{
  "num_hidden_layers": 8,
  "hidden_size": 256,
  "num_attention_heads": 4,
  "num_key_value_heads": 4,
  "head_dim": 64,
  "intermediate_size": 768,
  "vocab_size": 3020,
  "hidden_act": "silu",
  "norm": "rmsnorm",
  "norm_place": "pre",
  "norm_eps": 1e-05,
  "positions": "rope",
  "rope_theta": 10000.0,
  "rope_fraction": 1.0,
  "qk_norm": false,
  "attn_scale": 0.125,
  "bias": "none",
  "tie_word_embeddings": false,
  "parallel_block": false,
  "init": "uniform",
  "init_std_qkv": 0.0749,
  "init_std_o": 0.0187,
  "init_std_up": 0.0749,
  "init_std_down": 0.0108,
  "optimizer": "soap_variant",
  "learning_rate": 0.00357,
  "beta1": 0.95,
  "beta2": 0.98,
  "weight_decay": 0.17,
  "lr_head": 0.00598,
  "warmup_steps": 200,
  "schedule": "cos",
  "final_lr_fraction": 0.1,
  "batch_tokens": [16384, 32768, 65536],
  "max_seq_len": 512,
  "doc_mask": true,
  "train_tokens": 110200000,
  "max_steps": 2949,
  "dataset": "wikipedia_en"
}
Each number is 128 + 32 x the weight over its row's rms, rounded and kept within 0 to 255. Layers, rows and columns count from 0. The size above them is the row's rms in percent of the matrix's.

# layer 3 MLP up, 768x256, rms 0.13, rows 338-364, columns 0-127
size [110 100  99 100  92  92 104 100  94 110 103  98 100  93  91 103  98 102  96  96 101  92 101 100  91 109 100]
[[103 132 115 106 132 104 130  83 177 179 104  75 158 145 102 132 164  73 139 179 106 120 140  89  71 136 134 155 113 175 140 102 166 185 108 107 131 123 102  99 152 140 125 121 110 133 115  98 131  60 184 106 118 165 139  78 169 122 134 149 131 159 127  60 145 118 130  82 105 137  99  16 108 133 173 110 137 101 122 167  98 161 129 129 112 140 127 147  95 114 129 157 148 108 169 122 159  82 110 190  90 196  87 135 161 104 115 179 124 131 137 152  96 123 149 158  98 100 104 155  86 133 144 133  78  84 143 184]
 [144 150 157 135 132 134 157  87 101 147 152 103  88 128  40  64 123  87 141 158 144 115 129 128 129 159 154 130 135  99 152 129  23  62 141 122 146 130 157 158 179 123  75 170 136 122 160 184 120 116 131 115 133 108 133 174 149 126 104 149 147 101  83 133 117  94 122 125 118  97 126 196 117 190 128 156 159  91 154  79 126  82 108 123  83  90 132 145 147 136 118 140  56 200 107 101 130 132 169 171 124 133 139 181 136 149 122 123 115 139 100 131 106 150  58 150 129 127  95 106 155 145 125 130 128 146 180  72]
 [176 129 148 141 156 176 124 117 116 106 131 104 176 164 143 123 185 103  96 141 159 157 113 104 161  99 122 102 159 123 144  92 132 104 134 152  83 130 127 131 108  72 114 151 125 169 124 133  97 100 152 117 106  84 126  92 108  87 178 135 205 132 102 126 163 168 112 209 145 151 108 141 136 162  62 128 130  83 134 175 150 113 134 160 114 136 145 112  86 111 120 160 134  67 114 125 178 111  74 150 137 123 207 125 132  54  98 120 146 155 110 192 146  92  90 154  94  88 154 123 120 150 140 121 137  97 189 119]
 [196  90  98 219 109 165 168 128 127 113 116 179 107 100 149  92 187 128 118  80 134 128 131 122 195 117 159  84 175 130 169  42 127 155 117 157 119 162 164 100 168 148 162 195 118 106 129 135 166 143 127 111 140 107 145 129 105  94 132 110 105 201 117  85 184 102 151 136 107 170  84  79  59 154  97 106 155 156 134 149 123 120 133 154 116 195 102 109 108 114  98 126 126 121 104 101  95 113 133  94 137  98 147 166 180 185  88 140 111 116 156 120 113  52  84 117 170 112 132 117  57 125 116 130 105  82 153 115]
 [134 136 109 120 102 152  33  90 154 129 138 117 129 105  96 136 152 157 157 119 133 129 148  97 121 149 156  93 123 137 114 125  90 155 121 101 132  81 144 144 157 144 120 127 106  90  98 178 105 115 151 154 106 145 169 143 125 150 140 159 137  87 128 100 157 178 122 119  88 137  96 114 134  88  90 135 107 121  84 109  95 135 173 132 154 126 130 163 137  46 154 124 122 151 153 156 102  86  78 128 156 137 156 120 104  96 119  86 100 142 144 123 129 149 119 130 179 145 151 136 144 138  79  85  64 134 103  57]
 [170  88 112  84 150 129 129 112 106 106 105 122 102 156 148 182 157 130 123 107 161 162 116 120 136 138  99 149  88  83 141  52 121 146  86 111 208 105 147 144  87 161 138 152 157 125 143 102 106 178 144 136  52 111 134 173 138 147 165 183 113 113 121  98 156 143  92 131 152 147 111 117 117 106 136  74 134 160 166 169  98 128 214 120 158 100  92 125 156 131 129 141 151 107 190 110  94 135 141 103 104 168 139 161 201 124  76 125 133 179 108 142 157 117 113 136 166  96 148 140 205 164  80  48 113 125 128  74]
 [167 103 180 115 209 129 158 120  82 228 168 208 150  91 106 152 167 184 115 121 149 142 195 194  75 137 118  93 103 139 145 152 106  83  77  96  59 126 150 101 108 153 171 165 125  88  89 123  79 121  87 114 185 150 120 166  96 119  71 139 133 137 131 155 124 143 165 101 187 188 121  85 112 149 152 176 176 111 178 136 124 103 119  94 127  83 150 148 118 115 144 136 125 165 100  62 101 102 147 136 187 128  96 186  87 161 135 104 130 112 150  49 134 145 130 141  72 127 142 187 163 108 104 126 137 156 159 152]
 [180 135 115 113 171 146 180 136 122 130  97 143 118 127  75 176 120 124 118 104 206  81 121 126 106  81 139 102 119 136 173 115  74 164 154 130 122 160 129 106 112 122  70 146 118 125 185  76 171 136 110 125 202 122 155 121 152 171 111 140 136 129 159  60 140 137 149 106 161 149 116 112 176  96 155 131 119 137 167 129 113 105  80 140 182  91 125 155  71 134 194 152 196 164 164 150 122 190  37 121 174 115 153 110 118 133  98 160 201 127 133 140  66 177 129 136 135 140  95 148 145 163 150 185 154 132 164 105]
 [166 149 137  89 123 148  91 137 172 181 155 180 119 124 124 159 139 172 128 111 114 141 160 145 121  94 107 145 111 128 120 178  93 105 120 152 148 156 119 165 125 182 119  95 102 109 124 138 117 196  77  90 164  95  63 167 100 138 156 113 143 141 137 115  73 137 111  76 139  65 167 175 116 129  98  88 158 208 123 177  91 109 180 141 132 152 136 144 196 144 185 112  61 117  58 152 101 150 153  80  83 111 156 146 126  93  80 192 206 109 155 114 106 152 149 144 102 143 119 131 107 111  98 136 143 134 107 154]
 [124 157 133  98 154 133 157 160  98 151 126  52 178 104 127 154 102 135 157 172 203 181 112  76  88 186  84  88 174 183 200 106 118 128 108 169  98  66 119 133 171 164 115 229 153  19 110 170  88 161 152 160  97 128 111 127 126 136 119 104 114 105 123 192  95 183 112 106 126 116 144  85 116  78 147 154 193 121 105 158 161  82  79 140 161 137 126 178 135 133 178 136 124 116 126 116 158 115  67 145 148 180 114 142 136 125 156  97 118  70 151 146 136  52 160 101 111 101 129 188 143 106 122  62  90 115 116  83]
 [127  98 120 143 180 186  89 151 182  80 145 131 126 152 123 190 126  47 153 169 111 115 104 105  74 123 153 126 161  97 114 160 128 166 145 132 108 152 209 129 117 177 102  92  86  98 129 159  77  92 152 129 106 147  84  95 133 198 134 151  76  91 129 168 139 122 124 143 156 120 102 107 172 111 137 118 151 149 127 166 120 113  90 101 157  70 105 148 127 126 186 128 102 108 161 149  86  77 110 122 106 127  77  97 134 122 117 144 161  83 137  87  84 152 107  71 130  82 174 133 127  98 134  89 191 133 154 101]
 [115 144  95 140 137 146 112  74  99 136 166 151 126 185 111 147 135 131 139 124  94 121  97  85 118 129 164 130 182 132 112 174 113  95 119 106 171 125 131 111 177 144 122 104 162 137  93 142 116  96  66 138 194  78 137 170 209 103 122 199 157 159 117 140  99 124 100  86 110 125 129 127 128  77  78 121 154  79  95 137 154 120  89 123 193 160 105 172  84 177 135  64  82 149  98 119 142 135 165 178 142  61 139 137 127 123  74 131 122  85 121 129 134 143 110 117 140 126  99 141 115 124 162 107  74 239 113  86]
 [207 165  85 111  76 113 130  77 119 168 177 163 191 187 172 158  94 145 121 125 148 105 138 132 142 160 160  97 150 143 134 135 216 124 132 102 137 152 154 117  97 129 141 123 154 127 156 142  90 171 134 182 164 108 103 109 105 131  67 130 117 107 184 137 195 137 144 151 133 105 126 121 133 112 149 165 146 161 172 144  76 112 115 169 132 185 117  80  67 206 139 120  92  96 138  70 154 113 157 114  70 160  92 140  71 115 130 112 128 115 131 147 124 115 120 109 123 100 138 145 167 127 107 106 146 145 126 136]
 [ 93 181 123  54 129 196 110 147 137 138 162 103 121  86 152 142 118 179 115 195 121 196 132 114 150 128 149 120 109 132 163 169 102 119 132 199 156 156 176 134 136  91 122 150  61 171 151 185  93  91  82 129 152 145 166 126 153 106 125  63 158 111 195 157 111 135  94 116  55 112  96 119 128 151  69 127 129 107 108 134 100 157  96 152 153 127 122 110 119 173 150 136 158 113 129 163  90 173 119  87 142 149  90  97 114 143 131 172 112  80 185 153 162  96 100  83  83  50 138  82 104 132 131 138 143 169 135 185]
 [166 141 107 115  92  30 129 148 147  92 171 123  80 125 159  96 125 106 146 125 141 108  97  99 158 132 255 160 185  65 135 127 169 153 106 121 120 115 124 100 166 173 133 189  40 120 151 124 124  82  87 129  92 142 103  65 135 167 124 167 154  94  97 109 106 185 132 120 154 146 105  82 124 120 133 161  79 144 151 156 101 164 129 222 107 104  90 114 121 119 138 149  72  94 128 127 167 135 152 107 162 108 162  95 107 129 133 127 181 195 118 117 141 146 136  88 147 183 107 142 142 100 134 151 100 105 110 164]
 [ 87 133 155 138 122 136 143 136 122  96 108 116 171 132 149 182 147 151  66 173 135 121  90 224 136 150 132 138 112 163 158  97 148 144 202  91 119 146 160  87  95 115 126 138 108 111 154 110 218 159  75  89  84 109 106 127  90 109 115  97 130  62 184 175 147 116 134 169 113  80 103  74 152 153 144 116 106 100 104 126 124 116 144 129 133 166 164 163  80  70 123 126 139  90 186 141  99 120 124 145 106 128 128 119 100 104 122 150 176 139 121  81 160 145 136 118 105 111 153 118 103 131  77 118 178 184 106  98]
 [153 140  79 152 116  88 189 125 153 181 130 146 141 118 116 109 138 135 142 141 118 100 225  84 133 117 143  94  64 134 110  45 134 128 151  61 130 175 141 203 184  84 133 110 144 143 130  66 141 121 170 144 143 118 138 154  78 147 124 129 161 133 173 114 117 165 119 116 108 135 115 154 143 129 103 130 179 136 167 190 145 107  71 153 127 143 113  98 110 129  56  94 110  96 134 168  95 176 124 129 146 127 150 186 113 139  91 150  61 112  93 117  26 159 176 134 148 150 121 132 100 159  73 127 139 140 174 122]
 [194 154  83  67 132 158  98 160  98 135 135 143 158  96 154  94 145 167 120 127 126  89 105  88 144  92 136 125 189 108 131 143 142 120 125 172 127 147 153 104 116 218 160 112  93 171 118 105  61 127 136 126 117 141  85  83 143 168 145 124 190  82 150 122 134 127 122 119 158  93 158 162 128 129  91 169  78 131  53 119 136 100 170 135 126 126 146 144  42 155 120 149 145 120 131 137 100 104 120 190 125  72 162 166  88 196 146 139 183 110 178 124 134 135 143 115 142 109 161 145 168  98 159 149 180  47 159  98]
 [148 128 126 108 146 108 160 171 186 163 196 156 155 151 133 162 123 106 122 115 134 167 123  87 151 131  98 139 170 139 167 103 128  79 142 151 116 132 102 140 158 164 127 112 129 125 150  84 131  97 111  75 126 111 127 106  95 101 147 133 147 184 193 111  68 144  88 116 169  77 137 178  76 125 114 109 128 140  43 120 141 143 142 110 116 154 133  93  91 141  86 114 110 138  71 132 118 102 138 104 110 170 130 226 141 117 115 119 147 166 127 154 160 122 169 148 144 121  65 101  85  91 127 136 111 199 118  98]
 [104 135 172 110 101 121 117 162  82 202 123 180  99 105 149 105 133  74 181 139 145 145  36  98 119 157 116 140 103 107 104 130 105 142 177 149  61 134  85 132 170 137 126 132 163 191 121  85 127 101 121  87 128  72 132 178 217 113 184 167 101  82 146 109 141 100 183  47  69 144 123 164 111 171 122 119  92 123 125 143 121 169 147 127 164 137 147 151 102 136 120 146 131 155  99 133 130  82 150 159 119 124 162  78 125 141 162  82 129 139 158 134 171 124  66 163 128 146 145 143 157  99 196 152 120  95 104  75]
 [190 139 167 145 120 166 113 160 156 122 119  84  86 130 191 117 112 122 160 121 151 173 162  97 162 165 153  99 151  94 118 164 143 175 113 187 103 147 112 182 102 145 111 126 198 114  93 157 147  87  92 113 127 113  71 125 155 155  96 102 139 195 139 134  89 164 113 158 134 135 116 165 139 155  94 146 149 112  95 160 143 219 131 101 110 152 159 144 124 103 157 118 107 144 178  66 127 147 166 145  92 100 171 197  86  71 107 131 129 141  84 190 121 105 134  76 142 166  26 100 145 163 128 152 153 106 122 118]
 [112 167 108  97 132 113  74 114 133  91 211 126 148 112  98 141 151 100 109 111 187 104 116 118 149 115 129 240 171 175 171 181 145 138 172 161  62 186 109 140  99  94 134 101 150 157 161 109 186 105 105  89 139  93 150 102  65 119 147 160 117 115  97 103 132 124 158 184 134 113 109 200 126 149 123 118 140 102 152 142 110  87 140 120 120 107 174 167 126 159 146  48 159 145  99 138 125 167 153 138 112 108 126 177 148  95 111 144 143 115 144 110 171 125 115  92 136 130 160 146 128 120  97 135 155 126 135 152]
 [104 123 136 143 104 144 160 145 147  81 122 165 198  60 105 168 183 147 135 145 134 176 116 103 102 130 157 198 140 134 165 161  87 150  90 168  67 128 133 105 147  95  72 167 107 152 135 104  84 125 120 159  91 166 100 173 156  46 131 148 135 110  71 111 186 112 136 122 135 188 126 154 102 137  70  47 103 110 114 172 147 119 137 124 119 110 124 160 148 116 104 165  73 122  54 168 204  44 124 120 114 146 117 156 154 123 129  93 149 135 117 177 137 164 134 180 130 151 105 106 203  97 177 115 152  96 159  91]
 [158 113 187 139  89 115 150 121 183 100 158 147 121 168  89 124 126 130 129 177 133 153 120  73 124 123 109 142 132 129  97 149 134 146 104 143 106 131 106 136 131 132 146 160  95 127  85 118 207 127 155 121 121 146 105 122 201 187  94 135  90 186 114 126 145 130 116 123  99 123  86 117 105  75 120  79 157  79 135 120 154 148 164 122 134 143 187  87 121 171 133  87 106 143 201 103 101 120 127 116 156 125 122  95  75 160 146 156 111 129 154  65 139 111 167  99 182  71 216 136 107 123 117  91 139 139 135 112]
 [130 110  90 153 158 170  83 107  97 126 128 124 158 119 161 169 189  98 147 147  94 223 131 153 191 115 135 128  96 136 106 110 118 128 185 132 111 174 110 146 116 136 121 167 102  99 174 123 106  99  77 161 139 114 110 122  54 146  96 140 101 118 147 168 160 174 141 129 142 121 139 127 169 110 112 115 144  51 128 106 140 147 135 203 150  99 112 118  70 155 178  93  94 130 145 122 123  83 197  59 143  75 142 100 159 136 143  93 154 126 146 119 134 157 157  71 159 112 138 152 119  78 140 211 153  61 134 110]
 [141 182 111 132 137 131  81 100 145 113 133 130 106 104 128 151 100 126 131 125 139 106 120 149 112  87 196 167 188 119 123 149  67 155 115 167  90  93 133 182 147 132 127  60 110 118 124 166 109 128 116 186 132 148 127 153  97 143 123 148  99  99 177 150  91 124 139 109 147 138  97 179 144 141 137 129 176 106 109 101 168 165 163  86 171 176 133 144 108 158 108  85 150 105 110 128  90 143 161 136 108 112 133 158 118 190 124 169  66 127  61 130 100 154 188 110 134 128  73 163  95 146 114 155 120 182 155 117]
 [100  81 120  68 137 142 132 110 149 129 181 129 126  88  66 135 116 202 180  88 129 135  98 117  95 148 172 117  97 121 120 157 128 189 112 123 105 143 140  78 138  94 226 109 130 119 165  63 150 171  97 152 110  88  95 171 153 116 141 158 122  89 141  90 137 156 126 182 168 154 121 111  65 120 125 106 182 181 118 132 108 133 112 131 155 165 156 178  84 142 174 150  92 143 133 116  78 104 158 126 127  75 117 193 157  83  96  48  87 175 165  85 139 141 104 144 126 125 137 160 146 161 123 194 154 125 106 182]]
# layer 3 MLP down (transposed), 768x256, rms 0.12, rows 338-364, columns 0-127
size [ 98 108  94 100  93  99  93 112  92 111  91  98 105  91 104 101 102  88 103  96  92  99  96  97  92 103  98]
[[187 169  99 127  94 116 115 107 111 121 138 151 134 163 144 162 116 178  97 146 100 134  99 167 144  66 119 100 141 162  66 140  81 120  77 153 188  84  91 146 135 112 161  87 110 103 149 115  84 185 156 133 163  92  80 136 112 117 144  83 143 104 174 169  97 121  49 139 116 103  84 130 185 150  86 128 112  94 122  57 110 147 125 141 200 132 144 145 121 102 158 111 137 184 143 114 112 114 129  58 176 119 162 116 107 143 163 137 155 131  13 159 102  86  88 105 143 105 162  76 153 123 184 121 192 176  43 102]
 [ 73 144 119 113 101 105 152  93 159 126 137 114  98 188 136 162 150 134 177 126 137 130 136  86 161 142 113  91  93 147 105 122 142 137 117  98  40 125  91 253 156 111 130 138 165  93 156 115 154 162 114 137 145 104  99 107 165 137 202 123 113 151  94 115 102 155 169 137  82  96 169 112 128 131 108 138 102 146 134 160 126 137 143 153 155 144  72 158  79 160 136  97 119 113 142 101 130 101 124 132 164 178 106 111 107 134 118  75 145 126 176 144 131 130 180 194 144 116 132 101 167 105 148  99 126 102 141 142]
 [153 178  75 138 119  92 131 151 188 145  87 178 140 189 132 160 121 144 146 133 125 112 120  97 127  83 162 156 126 127 144 100 154 109 129 125 165 107 184 127 112 155  79 159 107 104 104 120  51 110 125 174 117 130 164 159 109 180 131 148 133 118 130 123 127 154 114 135 132 129 113 105 145 150 151 124  98 159 125  76 122 130 132 156 139 136 136  98  80 125 121 137 156 173 153  96 165 143 190 140 150 155 118 119  86 168 148 176 108 116 107 108 114 101 103  48 126 165 115  72 146  99 173  35 105  60 120 125]
 [137 104 111 112 132 123 134 133  88 178 163 150 119 147 106 145 114 114  99 144 152 187 114  68 167 129  96 179 126  86 102 119 122 116 187 107 127 151 107  90 145  90 143  61 139  71 149 125  81 125 145 152 150  95 119 132 148  97 141 144 149  65 134 162  78 128 132 145  71 168 121 153 139  75 185 102 190 158  81 125 149 105  99 111 121 147 153 163 134 129 147  67 172 166 117  93 184 132  98 148 124 170  93  99 174  39 102 147 126 104 146 111 141 158 136 158 166 144  98 132 146 120  88 124 112 100  89 135]
 [142 188 110 155 177 134 184 140 130 129 143 149 165 137 135 192 110 174 170 142 133 201  92  48 155  96 117 124  67 102 152 108 157 160  87 112 117 109 158 143 139 175 111 133  81 166 140 148  56 123 144  93 149 112 173 131  70  52 116 114  90 130 117 117 128  71 179 121 121  78 145  23 136 105 119 116 115 112 146 139 107 125 195 143 138 114 178 147 126 135 145 124 178 178 111 159 181 158 109  95 165 157 112 103 127 167 128 161 136 128 130 139 110 122 102 133 150 122 130 140 168 148 152 139 103 101 123 123]
 [141 146  62 164 119 161 104 147 146 143 142 161 122 149 139 136 202  93 119  84 122 109 145 146 148 134 161 116 156 115  94 131  79 146  50  61 102 162 139 170 150 152 123 130 199 114  78 145 131  96 127 125 134 150 109 149  71 136 159 135 148 207 156 102 122 115  63 171 126 164  28  96 154  87  91 177 115 120 103 132 155  90 163 162  97 162 129 186 150 171 145 150 153 125 122 144  79 123 198 112  93 111  84 150 136 156 172 145  83 173  81 132 118 137 111 103  92 124 128  94 174 100 140 124 121  91 124 127]
 [109 159 141 144 101  57 145 152 102  87 144  87  97  98 157 136  95 156 110 151 135 138 119 147 147 161  75 151 173 167 135 166 143 200  95 124 146 137  82 140 173  91 112 135 138 103 144 127 107  95 111 103 125 102 111 139 157 132 130 109 108  94 113 162 125 106  84 176  47 134 143 178 118 121 133  92  72 142 106  94 141 160 140 150 162 158 143 177 122 149 132 141 168 154 133 145 126 104 144  64  80 103 168 113 176 130 151  93 117 171 146 168 141  74 100 102 136 176 179  79  70 145 111 120 134 135 106 164]
 [163 126  91 116 115 180 126 170 147 105 114  84 100 148 154 107 147 120 121 141  87 136 144 110 155 179 205 116  86 171 128 139 116 119  98 151  75 114 132 160  83 130  97  61  96 137  96 156  97 150 113 128 159  84 105 178 168 120 157 162 157 134 122 105 135 174 108 102 127 175 132  88  94 171 140 105 178 125 159 126 163 151 122 168 140 189 120 102 155 102  96 136 165  97 125 130 111  73 154 125 122  71 130  92 117 109 130 122 120 102 162  78 210 115 159  91 145 126 163  89 138 174 105 162 161 111  98 185]
 [162  77  96 163 159 112 153 154 137 131 129 156 114 151 137 127 135  69 104 157 149 111  91 109 108  55 120 160 130 124 167  91 134 185 118 185 146 200 133 135 170  81  89 123 150 127 105  78 128 109 150  52 115 130 126  93 129 148 129 142 177 152 121 180 161 124 145 145 163  90 128  57  95 168 137 138  59 149 172 159 139 146 100 106 162  70 112 196 133 185 150 156 217 124 173 155 144 126 161 138 143  68 101 111 137 160 142  83 138 115  44  92 160  86 146 146 202 155  73  67 150 108  98  89 116 119  81 152]
 [122 130 163 112 132 114 124 103 207  80 134 115  51 132 117 165 149 143 122  90 167  82 165 172  95  67  94 108 140 138 116 118 136 139  86 116 122 109 143 112  76 167 136 143  66 130 103 150 110  53 167 170 115 118 100 123 145 168 134 139  92 149 146 103 127  80  75 140 146 108 130  89 127  84 110 124 141 159  97 155  99 139 189 113 142  90  89  84 130 169 120  99 119 124 144 115 134 124 113 110  60 141 133 121 167 138 138 134 179 209 103 124 165 119 139 183  94  64  93 104 101 167 157 117 143 153 127 132]
 [167 167  82 132 136 134 146 111 105 141  96 108 110 111 124 150 110 148 120 194 155  88  88 129 135  69  91 110 158 118 131 102 165 115 133 143 205 153 105 142 114 133 135  81 173 154 132 150 158 119 105 106 148 121 114  99 121 112 162  96 145 145 140 184 171 163 153 160 179 151 111  92  82 122 133 127 135 126  98 167 116 193 142 141 141  81 142 135 143  76  87 115  71 160  86 184 113 120 117 106 155  95 157 149  96 133 193 121 119  80 126 117 129 145 151  72  82 106 114  50  88 123 153 125  97  91 114 138]
 [ 77 151 172 160  82 128  75 122  89 113 121  74 151 171 197  94 160 145 151 103  87 188 145 171  73 100 135 115 192 125 175 104 126 171 118  88  88 147 129 224 137  89 100 110 139 144 110 160  93 160 183  92 149 181 122 135 163 158  78  67 131 132 132 113 132 159 106 160 157 120 107  99 123 153  97 140 117 119 102 153 172 141 143 126 155 147 185 155 180 155 111 111 153  93 133 126 113 200 176  79  77 140 151  87 117  83 179 113 159 145 143 125  83 131  75 167 108 155  92 137  57  92 170  77 113 110 123 153]
 [153 142 140  80 144 104 121  96 141 195 111 194 130  40 142 102 107 160 180 138  97  80 140 187 101 177  97 122 174 136 114 155 108 125 160 126 164 153 125  87 172 140 121 134 141 166 124  64 122 129 126 122 125 112 166 102 110 121 140  68 161 133 122  86  99 137 130 156 136 102  98  84 137 103  55 165 134 169 156 170 137 126  68 178 136  84 123  92  87 130 115 123 124 109 150 163 170 132 132 116  69  91 108 167 114 185  87 102 124 177 153 135 207 170  77 117  37 148 104 123 157 119 140  79 112  86  87  86]
 [ 77 125 160 149 113 152 154 117 147 140 123 133 166 108 122 195 175  99 159 147 148 104 136  98 113 134  57 156 172 180 108 147 131  99 144 218 120  94  85 122 128  96 188 126 207  92 157 145 182  72  98 129 164 175 144  87  71 104 158 116 138 102 137 145 156 103 136 179 120 128 166 109 122  98 213 121 169 167 144 135 142  70 109 173 164  91 104 189 105 186 178 172 146 129 127 151 155 119 119  88  80 146 148  88 127 130 141 122 103 100  94 196 129 117 164 182  86 111  94  76 162 124 135  94 157 181  77  91]
 [154  73 155 171 206 133 158 113  83  91 135 145  80 149 108 156 173 117 108 171 124  80 190 146 102 158 135 119 165 121 142  98 196 145 150 106 134 139  96 129  36 170  76  87 141 130 103  93 204 150  76  91  99  51 127 127  80 143  56 139 130 162 109 105  88 177  94 145  91 122  95  90 120 141 161 129 110 161 121 104 126 115 113 166  98 108 189  73 127  85 120 118  92  81 163 120 135 133  87 118 125 148 124 130 101 117 179  61 145 170 146 144 154 201 130 100  85 121 102 128 118 179 167 128 115 115 194 175]
 [ 86  67 145 115 118 106  74 166  81 144 168 140 116 205 157 167 138  92 111 146 146 143 184 164 148 118 154 163 188 140  77 106 104 104 151 172 154 170 198 132  57  87 113 112 152  87 128 145 118  95 129 138 123 150 155  81 153 144 108 147  95 145 165 184 113 140 153 148 180 106 178  95 169 127 127 145 108 138 144  96 131 127 137 104 135 129 149 104  90 139  90 115 122 107 151 211  93 187 138 135 151 172 141 139  92 116 208 136 125 166  79 126 140 118 139 135  95 153 141 117 140  51 139 146  57  65  73 189]
 [154 144 119 171 163 100 133 109 107 172 150 151 142 181 180 110  62 142 151 178 172 132 126  86 133 107 133 132 148 141 186 113 147 182  73  86 116  76 132 116 102 146 191 164 121 140 202 128  95  97 134 160 167 111 126 133  70  91 114 167 106 156 135 120  88 134 148  58 173 139 156  85 120 149 139 119 185 140 121 103 121 131 150 120 104 129 124 162 157 132 128  84 196 145  88  85 161 158 123  99 173  94 151 128  68  61  98 116 142 135 139 167 162 138 147 129  82 104  74 136 160 153 173 146 184 173 118 106]
 [196 146 179 124  97 108 132  81 115 139 124 123 155 171 158 131 170 140 123 125 143 163 101 108 139 111  83 131 126 156  97 106 104 146 166 129 154 101 120 138 102 117  81 125 140 121 157 129  96 124  68 134 110 125 154  88 148  48 155  74 138 138 152 131 163 138  98 142  78 164  65 110 130 150  93 135 101 120 138  59 122 127 116 121 106 163 134 105 169 132 149 142  88 193 189  97 158 126 171 111 188 125  87  98 112 142  76  59 130 140 138 115 125  96 152  87 134 155 136  98 108 105 138 135 146 144 147 147]
 [103 175 110 189 123 110 107  98 107 108 108 107 126 100  94 142 129 100 157 131 107 125 127 123  77 207 178 179 149 165 164 153 141  97 103 117 147 136 116 144 132 118 115 151 127 115 140  93 155  57 154  87 112 120 148 156 105 148 140 149 176 140 147  61 131 165 146 113  58  98 107 161 148 144 153 136 116 111 117 195 162 174 109 101 118 126 106  98 116 133 135 101 125  98  66 118 170  98 148 124 135 219 129 168 150 174 113  83 156 163 119 106 140 206 125 144 126 162  75 160 113 112 126 159 106 141 128  53]
 [153  71 195 134  71 152 132 148 129 171 153 105 169 169 114 136 134 109 110 142 177 128 151 226  70  47 114 116 143 118 181 155 171 128  81  42 146 130  67 173 130 209 133 123 145  97  96 166 124  61 158 125 130 133  80 126 132 130 104 101 135 113  75  76 122 110 150 120 178 108 102 171 120  97 155 161 117 154 119 149 184  48 137 153 109 102 115 120  73 127 192 196 103  95 154  96 120 139 166  93 135 101 160 108 109 134 186 146 122 147 118 104  92 135 111  80 141  99 144 183 127 136 109 178 133 160 159 134]
 [158 125  65 168 129 100 165 122 136 135 166 163 124 152 127 162 149 141 145 161 115 101 124  88  93 108 176 137 147 139 161 128  93 114 122 114 111 148 155 133 111 212 174 184  79 146 128 111  95 118  89 176  77 133 126  62 133 126  62 126  78 115 142 131 152 142 152 106 137  77 133  99 135 147 155 137  79 134 132  95 100 130 138 130 142 131 100 119 191  97 113 121  83 103 119 112 127  60 129  71 148 146 122  87  78 133 115 162  71 161 192 142 125 124  75 130 106 109 114 132 102  68 109  89 145 143 118 134]
 [109 136 138 125 135 153 122 186 158 107 124 225 149  82 101 103  37 120 152  59 109 162 106 158 140 125 123  89 174 116 112 113 135 143 103 136 156  74 152 128 185 154 165 102  70 163 115 118  92 140 125  86 141 145 167 126 105 151  94  97 101 163  93  87 154 185 155 117 139 158 207 113 154 165 176  81 123 123 116 148  85 122 114 167 132 116  86 157 113 133 136 147 108  85 104 127 149 103 118 112 138 128  98 113 111  76 144 146 110 202 157 158 100 137 159 167 116 133 143  99 158  76  93 105  92 121 159  66]
 [ 79 120 125 143 170 131 101 130 163 138 145 116 108 173 136 144 135 178  99 124 112 136 190 198  94 125 134 139 136 168 133 146 146 112  66 151 185 149 129  92  98 137 148 121 147 171 113 109 130 111 150 126 118 114 158 180  94 162 118 108 109 147 108 119 157 144 169 118  94  64 128 152 133  78  31 127 113  83  92 120 103  77 125 120 170  45 144 116  90 127 117 125 145 117 130 177  98  43  88 134 139 111  77 169 103  81 130 113 127 121 205 177 161 129 123  99  90 154 108 171 128 104  42 171 164 145 118 193]
 [128 109 119 185  90 109 150 157 202 116 133  81 153 116 116 134 112 159  45 168 104  68  39 114 135  97 127 145 119 107 135 152 128 186 186 135  99  87  98 137 122 161 113 139 158 177 156 124  96 109  85 173 130 110 168 118 109 177 199 126 170 118 142 130  99 125  74 148 137  69 135 129 135 134  97 133 102  96 135 145 114 124 111  96  95 134  69 128 144  66 135  79 137 136  85 113 141  73  62 144  82 100 169 193 187  63 114 118 161  97 156 104 111 153 124 103 170 174 107 125  79  90 112 164 174 158 141  94]
 [ 95 177 131  76 134 138 150 115 181 125 168 138 120 198 136 103 121 136 111 104 141 131  96  99  84 140 129 162 147 175 152 163 129 138 129 102 133 104 100 115 166 197 191  96 132  84  96 145 139 126 177  94 100 144 125 118 179 128 138  83 114  97 167  61 133  85 115 120 115 119 149 156 166 180 100 144 141 130  48 110  89  78 108  53 127 190 192 120 170 118 130 155 101 146  93 141 170 157 100 193 148 132 104 157 151  96 117 147 117 115  72 138 149 108 117 156  98 154 108 113 122 119 105 101 146 125 130 134]
 [147 106 184 124 129 102 135 145 127 186 174 199 143 101 130 113  75 142 165  60 151 113 153 146 178  97 113 104 138 122 110 126 143 123 131 107 152 130 108 162  96 158 118 117 122 102 153 111  71 158 158 170 154 130 157 148  74 106 182  74  83 128  77  98 115  83 163 184  97 104 153 138 138 122 151 121 219 131 111 156 106 159 133  82 104 102 115 120 156  76  65 130 173  83 114 166  71 119  92 119  79 198 152 118  80 109 203 145 134 144 100 184 106 121 144 147  86  72 181 131 147  77 153 113 106 200 140 147]
 [115 120 166 135  88 109 141 105 149  77 144  90 147 136 110  73 164 140 156 144 145  64 126 155 146 134  83 103  76 157 199 104 114  90 123 117 158 160 154 152 120 147  54  71 107 153 105 142 166 113 160 130 136  95 165 142 177 164 118  71 139 104 140 182 143  91 101 136 190  63 153 143 111  79 125  99 131  70 153 116 106  91 159 137  39 155 137 120 209  70  58 142  73 132 152 109 108 136 148  91 137 124 130 138 109 150  68 140 116 107 121 182 148 115  91 112 109  68 137 172 118 164 125 155 101 110  96 130]]